Weights of a small GPT-style language model, trained from scratch on English Wikipedia: vocabulary 3822.
Each number is 500 + 25 x the weight over its row's rms, rounded and kept within 0 to 999. Layers, rows and columns count from 0. Numbers have three digits each. The size before them is the row's rms in percent of the matrix's.

# down: layer 2 MLP down (transposed), 256x96, rms 0.0542, rows 36-57, columns 0-95
# gate: layer 2 MLP gate, 256x96, rms 0.147, rows 37-57, columns 0-95
# up: layer 2 MLP up, 256x96, rms 0.14, rows 37-57, columns 0-95
down36 116:500489487517496542532542477504527474533474524503444484508526485509540490517490482473548490519486519510509518523545502504459496523497541504515513433471486511503470501517487525537495513460530484453518476450485475504514468478517489511504505516490485516497487498493543544515446510544482532488
gate37 084:514515547530531492524514478538481522503513501528468469517479523477491515523488466454488479517462529519482490491469506472437517548496513528532536487523509477494499507537566484519463526534493475504497480481476483451528519507542514553482504492519515508513464491505487533496530508494481519494
up37 095:492506475447499486487478535522494498469521479527513495496515478464435464499490541534500495473493520506558474469462460528475515504521485536474503483536512514505463482542521447482555538503492508497515449499498470507545511473492491505502465499491516523524480473497498508462478500516492484506
down37 085:520496526514514521493534493486495495543494528436471470485514515524514497474490507522498523503477491512436532492507481476500497494495504454492498529467518469453506516513444536527448483476526484491495520473493519509446536501519497491536552490528529487459539494512494506499523501522545497464
gate38 086:536490516515508546547490504494487497484554514522509487501476505505523509494497505456498463511515472489472522499498512482516499462493457488493540505489491502474529504476516513426502522477535484475465520514475507512502531494562472500454503549517436495494504432483463500491514506499510531490
up38 090:467505481516518504501509490476479568534493468467522510473529498454471478525500468524535475525530514536513491501499546535516473476540490456514537525516537500508505439516508503526507495482503544522473520536452461528510493488531541485488512525519508488477478497472491488504500472527517519503
down38 090:533510509465480523495502561502512450466521537528517498537463515512530552512522546496481505482486484491493504493493475435524519526492511504489512501456475530475517500489514492455463505481524486459517502492537500519506528490507435484495511547502485482503538464494470505525460523498490502484
gate39 109:454499497525507481511490500515517483512488518460475522510536526505538535517537471528459489492478521499476505561514495448468545477510487509500451502513462494492479493444501504535511499512503481514518515508512464510532560517480528505507486532542518508499483468517466536486530468468462487503
up39 118:523477527485504500464522512473477535507482515538537513512519502473520472511485535528501483538506489510495509521497495519492490532521521458472496479550474538496515575498513521507475512467549517475463465480475501479498492549512528538513495469466452504487508506529504483498457511531472518459
down39 099:501472472547485492485447492479528495469548488479474474483462503517539515483500486470506477478501493505481495514510492495504521448504492543524517515459515466529485466517525469462500469517453505520547498485517457473502467472505525473502467531491509476496490465453510497496511467505535517552
gate40 095:508500505518525547504525438500522503520567484531478494494487510492513479520503462476499486520498499511492496464480513515483487528531511501505497516515496509529532513465552480541475537460464494538519508524512516529493517475509499506510478527474494494532469444555537539541539527529496510483
up40 104:510499494483486492538508509511479538486447480459508518515500489515557526516468520517541490483446491514468482515513507447506515505502483505502499525525518489450497483507513492491517475494527518485498525497506518486551483526519442460502523461461529494471477516500472474467490514456437520532
down40 091:500484484490478485485463484504502481493494501491541500475502518487480498475515484529466539535516515487506544540497464495517522512483538461466518492474476516480483482515462502446494468566538527494493484509519456540525470515486531502501490471510501521548511552476506469483486466529527448498
gate41 113:512511494577545523506484482473518479505540496519505497511483452471513507484536515523484471487495496467514533454525480518455498469541520471496477530494473518508548525498529517462534533472523491510478523479508458529474470507489481484483493504539487475538489476515499541483530486527527488512
up41 106:544528507507496505516447504446487490495461482502511545508538499483477539518486469492465461470508478482481526495518508512520535514536482526540510498467508475543540522539510500476487542490458496450506529478516504518503499536492480529516477539522498454508487520539529507479537500483496493525
down41 109:486489545469474484538526499511532497451498503481510460531509522512498482529500510470508520512534520513502509549473518469552503514462496551496464467546496473464476463514475490496476485550500520536536469529482545460513501514503519493489518472479525508473517492475488480525490525486465509477
gate42 098:490490499481469500497526481493519468495520565495545474481482521547504502566503480516474505476492484488484492517522534471506498458497479501512473508485497482493530524482521491512526527529502511465504478473458469477505481482483474523454465514484546522557505503508539501532495529513481434527
up42 069:478509500513528471473495527496486505531517439512456527507503509448471479451509504485498468505522531520507474496503492504522490499502525503458540489534529521547511455502490501495508454476525499516475511521530519491482496549481524479507533500539465471446494501523476467482541466478533531521
down42 092:484497561485495507494487491462505470516532554500468509480472491517493492546504472548504509514529517489492473507490490469494478457519496508519533524488516521482549473558510514487523529450496491483499498462488487530470506542485508525465497523510515508530514503530507494547495542530484457548
gate43 088:483509513494499505493499538456492508521486516533481528540497509519460507506510482505505499488482524524500475549535513553512509531503441532520510491536527526515481467508519507546494502512506480518508539571533510515556483505537483485496487469493481481506457509542509467552519491523522518470
up43 106:518486497517486507512536478507507553474502499476532505465495491526468481518518502503539474519477516482514518450434492469488537535495539530489463524484488498494483504519524483443456512526490449528469472513524512491553499449517512481520513503447506476518485500505539484516515477522505489518
down43 093:454489485477504507489465510492519460508484464560503508510540526473491518466485482516449517498491494523476479544554504539510483470527469474515531474505486507499507478475487535561550467495526563494496512511506525510469525503503499502457497500506507494474512493468457494469504523488484501467
gate44 099:476514487517500492540465497497500512515513483517518443485469508468478477538515517515465425524455505495500498523492516537489517467552489482527493487538505520495538459514517495484505536469508487491474511486489520557459485478501534525495516486542480497521506460447534476492500501529514473498
up44 077:497526474483461490544480501489484472535488473501512464470477483483516477503508474517505506478462470494522493521489523542489524501530492486517500486531481490500501471475559518532510524500493451516463539484488523505493471451538516547489509465487461570483521490459519481525531515522514522472
down44 100:511487522468479524453505454463523470504475525510511525537517472521512536501503505456562536503532483476514520477518459492459507516511522509529494493467485496490519512486493470544484466482434492495462496490520495458531516497473503484489481508520488516481481485524469538514479484458524544517
gate45 098:525505478493476537481483434491496475516462490486484521520473523509490491507455535496517494536503496570514541530512509480530573477507513509489478524488510506536517526518527518544504459539546519478481501498476491488510474467459481475470519497487490489506453496504506495468488510489536473497
up45 099:469497485517517490480459516502497531462560517532480469479483503473512517510486518569526537502507515457532471468535509542514527500496500470494520461508467469479518480466487467524507542493512476485479483467515492509504492496487480532525483479530521496499527511517477493524510427511535516472
down45 096:529486498517519528494475487510453500559467473461463495497482532507514484453462487471505506477495502554524565552488522456523489467481502527506508515509506521502509552530507525462488470539515514499512533521493490508545512505468484515496518496504485496515509482486500539485494543531488461490
gate46 112:513492471477506501504478527460486498500500481491509524523499466479507516467509516515575507540527527453558483507494568519518489511513451504475520539534515496471486495489496461480493498489490521529494458492558516528520500501489483500531522505480505518514530504499502461500497474531444528466
up46 099:479530496514509493527486520505443503517536470496478483484533495493505493480479470493480485533488473457495496518483477493513546550515483511502508497509518495496502505493445505469531502461462480506487505526481495519491490498509505468492524544484470453530495523554532485461526515550448568498
down46 112:489530468484476497469526499494538523485481525517483514498527543513476467497506503505435508489473502537461520475490475516489521512498527518523462492465493501514506521510521548549486519514512467483499511511464457504555503498520485531494516497547529496477458501514498501518442526466547455488
gate47 090:465469483478499521507502497523512519482457479490530545513485472461522484442469480501524459546461469448504531503522523470488518518554482496508480500493531466500509462459492500518480541475454494471523514522528516487513531524518515534468512504494541506482512502513509481487462499499539516497
up47 097:537551504487539468511554506468519476508539495479472502514513511527457548518541545497498521470519567516520471518496512525505445544496511514474510497530487530510509485479490492546509477519509529522494514461492481504505502505448488490514517520480514508499499439479489526490482506509486469512
down47 104:490441514522489555505515486521480491509450485480488507474494437496543450490513477507506515558483496482489517485547493484539513529471466484503457509540524501530484520483528517473484519508491506464484493518497509501489500494493555491506513526461477519446518505520491458473475485497534520498
gate48 093:518480481530505454514502463491492481455484517490508484512459517492548496523501491477515469528503488505489474460521511542492481509533485502506513470505507511475485511459553488500467517484475481514492460512450539538479498460457493533537495508521558501521509509513457478525478541542477483477
up48 089:509432547520529444505486447475470495500510424486479465484485487501507491492467467548490515508494516493501512535497523518458480524520479474504524501536503484518486516479531534506482445499523495522489507458515494493486525439490521515519488493473464495498505522498500481537468510516492514494
down48 101:508508448489543489482503524492463485459472522519475504511486498496531489483519511480500506506495486515497498472495513526511464499536460516524489512469546544546458530522500485484482527468481495501486478500477499566468455487513522505510490516515530437491520501576493533514463505512490476482
gate49 094:465489525504482494552537470496495515503526499531472498510465466532479492498508490491503533501476460484468523470472514512470488489459530484478514435474482483459549510453455522533521498504517523527525458489487498506490536477436541493511499515518484479501520509530520509461517522519500493485
up49 103:495521518542489526506470541471473509526476498480521487466512492453495529495509500586529513457518523486526507529525506545479522496534463495513504517523524509489498463531509497503508518538537523501482449470504496523528465468490499511451519513501475476503536484470492497512516528500510547474
down49 099:526498481473475534444519514541473491502522509506464488534512475527507510480500504500498528460502485518474486529448503483534502530494490501497501497467491465488519512477500501504517512523491498461517528457528472470515457488510522538514463514513462541474457526462486511471572458510522494531
gate50 054:507501539530505508516542513489517464478512487494467476523520481552477509483515481524527511525462503493445519525459494515542504498456482543497509541510514440513490494492506481498508490457526474505501542497459514506531500526448514497518511482512520508495528488461513455514468545468531522522
up50 052:467479472488505503482532511545506524526509542446499513455525548471546458493505505487473519467508448451489540480534470478484513547510532473495487497478494549522482510495540511518521493471501475526490504525540499495500510490529480517509483499535451509507499535526508495527504480525499484514
down50 051:534498514549490528495526522514485452475478504478493513509466502512495508494533476499500529520502510471514499515490485504536512508451525495469482540507500461472464520493465501492499501505535515470502510464413516512555488523464517519518539484491541441475479476474517491477476515536519486487
gate51 119:533507503488504542546485494520499448525505492497509481511487496503472463519529540489482500473516461492462544494483514562519509473466539518521485510514551502507518529520482458483483497486518498475525497559506492469524461531468468522497511471463505505483514499470477494544444504496489472496
up51 116:477465495514480486446484520502538503479515510518529469514507485493466509491538503529523499522505500526495518490496488532545503453522511556497539540542526499481530491537473512506512488520505509448464487507479472532470463519475519546491470443532524461508484487494461490487521495482490491536
down51 104:521536525491532485497529480488502495493500478489527528511500502485508489515467499461468550487461478497503496487517521502481491540508538479491476474456493505485475508498503503534479494457493526545530514500544506449513492482527480493491520533444503538454534553471527549551466489527510504506
gate52 098:482529483518512482467496529471482492499500452502493459525502508517504502470469503549555547491463445494477475492495497531515512526484490461504473545510471503482507472490488470524528476544509475492499543509480491500513484521499471501476520487449524489535509520503563481504482495563508489474
up52 104:515520512514469516489510480534491503465514548482470505478506495553519503511484489494477476527501532503487486502524499474472529512477528482501518467549523451494509507492534513549489488474435530508492475475454517460510504490512531512469489487503493516476526512507482476492519479409526499535
down52 098:503503472531513465497509529504497498490483442508499473542469489466530466510486516474547556506481501532492519502495512505520514475515464464507484507480441509511492513494521509486494454529534517505475526536503489529537484489472474492547510503491519511507505494497519519502485512605472501502
gate53 101:516497499486486485529487478483530469488525492456490487451503509521484524498547538521460459483507450499478480532470483451517519470488516544517486498524513554487497488511494527463523525425503510518472524510501529490526508524482502507470501497483533522519516471551531504471475529494471507495
up53 116:520465540478481551478476508505530509533541524504471522511523520476515512539524498494530492502516502508510482499533479510466521471507458508488533519519505534502496504519463495478514442472541490528485489522519533516478476536517498475482519445491506486512506520515471465433517500501497569507
down53 101:471540475502514456531524486495485504473480482501543479497502469504513523472480490480487512513480545474485509513476506524505505515506547488503501515489496492470503506460518489539504530524461549480488473467483479459505528459525523519540493536537498499482463481449543540525504478480498447455
gate54 106:523528496508471528513479453525544508558519491528503460503494536553514546516511495510505455483530520494529528527472520463537464517528493478506537490498502531489487533504507461501542518512511481486497529459447525468509498476525526499502542503486509508542502523517470502507474483509504463488
up54 119:515515494473557500524516482551491524536515533526488530537488468508497539523492478460530473485535467526455520504498488498478500515488500511526495460501489473462518490495443548493532505531501484518536503486514443474513534498510475518496512484554482477464479487508533519526486490526521513528
down54 109:481492519503465499505506503478471499473470440481527475476530518462496504466513526522457488537493518531495472517495534481532532539504492511451502557494546501524489503495515489514486476490522488504463512523485521524479445494514507488505460519440512518539506520460487497486507539513463460497
gate55 094:530476496509491504489482502480467540480535493488498465508502469498483521500512520485538480446504481511489525545529474466482501493479483497540487516496497451449504535485478511524510503485552490520523504455518464540527509557492478505484474475531546519490488513491470499469447499475447501518
up55 077:495528514494518512513530446490484474529482497504493510491490544467490470477506513479494534547530487506484501461463514509518471529527465465496528508492496524549502479494490539522465483487504523493490510550496483484491461432531504488517561489478518505465534513503530467534538511500542499506
down55 103:511496509511474515474446503470483489469501533519521462492499429466498517492517502493504498455497507515505478535550498515495517496472488481530524480491506469451497502482457503493500484520536474525478494445493464508504505527487468512504475465542534542468502499466453454513471474474477511503
gate56 114:482520514499556533557471497457469455487515520517506446492524476468492497497506499496520477517529498517510464512521480526491478491514533514460498471459505497499523525529520485544453526505560500465552460455523538494511542505501495489471510481501482495491484477482497509504517515494533502532
up56 096:504463525500481457476523510478514511484491507494512536496509542540515493492502491505479571539467510461482496548469524485508530479472471527487499473509508484468496446480495493514522452525477442502448514515476514532523468490466527507488503491491522464478523560506499506509513504503511499467
down56 114:490504504476503519546471478462496464480502511546517468489518454530499490477489486499548487549533493507502451525513473489501484525507543523485497470473533493513514537534511466488449540520537519480516476494528524507470531488506524516522500502552458474480476468488488483508498491468508499549
gate57 078:517450496520510534458500461499546491512545494490493468488472474507505496544518543482479519468485495511518496516530487473486470502552533501486482474497519483460494545495529524505516492500495474531479487497513537512476538549488495531500516498539464486460494527472466508453506531500490447521
up57 080:528525550488497443476538529503471505485503467502502503539522500471545503441487461504511481513506525471462471491469520501486498465461491473546501478481461520514508484490526496518521467492498539493532477489514503483513412508495511464535499503497510512527510464491538517514484500513488519489
down57 089:531490570515529479500513473497539499478513502536463517498485477435514493471534520494496522485518521507469489493532524498449484523508524453533500484518464491521525516474569535549502461466474485498538451514484515489495482530494517512510515475505497514484536487486507500472502493508518481504